Part of a small language model's weights.
Architecture: LayerNorm before each block, no biases in attention or MLP.
Training: a variant of Adam for these matrices, 626M tokens, 9557 steps.
Each number is 128 + 32 x the weight over its row's rms, rounded and kept within 0 to 255. Layers, rows and columns count from 0. Numbers have three digits each. The size before them is the row's rms in percent of the matrix's.

# o: layer 3 attention output (transposed), 384x384, rms 0.0333, rows 329-342, columns 288-383
# v: layer 3 attention value, 384x384, rms 0.0319, rows 330-343, columns 288-383
o329 097:109102102121173191113180159140079136115110141199083011109105113153094194085090138175110144134127091149136143128083120135128136150180185134122140085111089107136100104113151134184048057143123145148170102100131150134089101119150126141089045148122182119127185172088159111114062141121102141116
v330 112:146114164101130141154111147101125124106151190071104138131130155138114125041174132138116200167117091139121137129099139132148123132151167112125082139105089153094145082126138116133109111143128122097187126103116126147183150108139141048110124078118130149139168101138206159125125111121130077063
o330 110:179123087200100152164174114118130147126130194098123102158109130123171153159086096142078135176207140085159145191120099100143138101116131169153078161131187138153129124145160073136146099104106095138049134133119099142111060149103139127074072127187140110116139188180083140093085129174097151125
v331 102:144164149145188071083101114155121157050160061117189109130166085125138173158213119042119205100088088124086109125131156128136181198174111103125150116175177143149097107137131095119105089181130161116103121120123203107132110091079142076112166038144132081132152095115125094166110055108131126151
o331 101:139118163154086136149159197119148109122151205118124122188198129081132100161067117074151109149215114149192146132128126112101091117171105163079090142131102110165133076144116077126154124059122098128161125137180104114110166121133110166157113164115123187169098152097139091150151098140148139107
v332 096:125132080163163155107088181075145167159097134095127118132117135123126163145175113063123132105100129120129160108105105117139136126081111109118144127137150163137091182155139125147123152092076190122062133128123159102071109162126098097121102104172117148122157116078131071136142169134120118146
o332 097:129107179086132117144123173119088153124143138168130119094163130132115132103080119154142126204102091201128200130063159126119126136152115093129080073133149126159099083092102083140138120114162101134191123147174100152151117111099175173122099158121089120119092132162151183121092122095112122124
v333 110:140147128136186093189137116184105132105112108133141092158196060131156145116133151098140110133113103162136111138145150129146163053093138103144105093144116204154162104132132111097104137092110150094155109150110146119194139076137143134130121116114134120156112089083168116089114084131106164102
o333 110:177116153122157124078066155136096078123111153143125123147125122158126126137113064103129161129128129128158124154097157120100131175136112139163094132091149146113152129210119098116117065151143095101104139166147084110086137158069120173158148111196191142170102159070169083212125109131160063110
v334 102:075142116104122153087192151124046124195136211085163116153127141105150143079143103156107084129095128111120110143115169088141088063158186185111146146123133078112149099103116128117185101135092137129096127122182097195200110126183133129131108175176132128133080154159110105141156110175143151147
o334 104:133106099139158089095078167114140117078097147129102062140110096145139143153118094104130111082164182109099104166168069138118194103132127085136177127076152166145138186150106088151095151147166101123157120141092132109062140092117138175106146020135119084123121117078142145137112142115116096136
v335 116:115186192100163101113161104153115148151124140123125137103103133121155133099145135177135101106098195119099106146119177153025163103170086141151159124124162142063114109142141107180095163087078113153148159109113158079136133136111099173159058109135142143115134149109114087112136085158151117145
o335 114:090145161151111079122081153114129098109192102183174133188120103143126108170141141056171114122076082096158115111198113107154119177133132112112148105162088074123080114056065127146164113188106191165151139139112122076150174127090153115105186165113096124145103111096137117136174129122141154091
v336 107:136157131169189121204122143147184099168131077145158074105125114167194156200152094100136129114123090112129145093129116128103093199135084104085171133164107089123141169145161126170158050187107100132154111119155142131081092167147158108137137092093111099116150126167125153119163155101139104115
o336 104:121072200086074089129156143104150139125145148086137127166182060123149103139155157087117106148137076107171126127120127176139130052157114120139104165170152134118090076104106103064147175086148173126160195126139142131192134146123082124095160152134191108133144116139120142141150128148138104169
v337 106:148080148177092118172138146103107129080147093113113174134091065114154166157133124070143145151158120104183095112169097099166132142098172158176081107107168180106136149128129176091091159108152102071129131119160118127134169138115104126098142143146137115098157129163211149100120193122113135072
o337 108:172136084112114217165117110135127166142101206119102151086171145176101130098123138176085161162185125135096153152132112105075138091152122116139110174158143119159128145200175065078108127168132111075072131124099118175141068144126120093165092116118170107171095115149091155092074131133144121141
v338 107:105073149092132170128152129069133118127138167130145108103096145134132137095133138157113090142076084159113100157102104121121111100110084126138143089099142138126100090077137084087091139150115169168154157148164125084172138120158120136090121182100135153185153144142148111081135125163118130093
o338 107:133174106105185091133128142129090104094103167120098161137137098183160120144146078083133144089129159090130152151154102193182146124120202123120118155130139130128119153178174103117130092170122080120118115117092075087087139157063171099105118003129170155086126161076152159127109101111113146148
v339 098:087105087067114190134146090117136080097152176109094114046092175156172095124069144152124118144126127113125150129112089119116113109144146104135083123128153086154149108107136148130078151107142144139157137211173165155199120077123121096141097143132100142139167159101123146135170138155129172092
o339 096:138138152131178112163112150133099105060115139112120119164097109125151142132140119082120127162183162071182083116113128108126140098106127141131189177109161220166123153146172084147112077116164075100127101120094114119078127147101167090077146043136199136088123117135126133143125098143142089133
v340 101:148138171048143114053132093160147144165120128092111147117094126122132158088077141157133112136110168147135099121131094135100119147130129122151133125160170166118125090134158083118129085137120118140079124146142139137146159074136126068136117217111126167105103096062101110066239151146137059171
o340 104:114201115165097085207112138131110086121064092148191125164150103127160133156168132123233112110061133182115191108145138084160141140092086136133155138141116145093100165115121142173161061109042115166139112135156124123083173101123164066123108101087138145081124143166143173099126073113123125108
v341 100:115103081111048141197136181103154130135126125096119147128114114161111164149143146147187101115076168146178127129168155119157140082128124165144139118119162177190073185099159132126131136127100064096094137072081174138080151181110113168130129137061125145114172162161114062100127129094119138051
o341 098:105125119127152169136140075163145158157163100142105146143093152135099101092162099129098137119111062085095137169103115148093149140166178105121117160160079139135105103169179139088086147130169146135129170113062133126132066110131161098135124062120255125116123132058159211119119142174099101150
v342 106:143138128072150125110130138187121089157131194080133065168168087155134079121139117111133122142099146132086135111140104118128106118129092136162143118125186119168145121142136078074063084147168090155102148108190124130144143116164104194131148151138123110114110172117111092114118091173119111192
o342 105:114155139159116087150128161114129088113091180123166095142104169098111135174118130109116135145138186064152163149139104125109135115083135185149114138090083137158141158170107125196153125133187091075077105141117126097103164133095149091132125061143134148170118127121185146145174141124157118123
v343 097:089139100149076117123105146121112113164094118108143177139128190135149097153087131184147143126125128116160153050148070151161140141089155143130105131125143145156141194150141131156182091124111092113121082166108124091094109107176137143151079152162158097094142143116121128107074111109163137093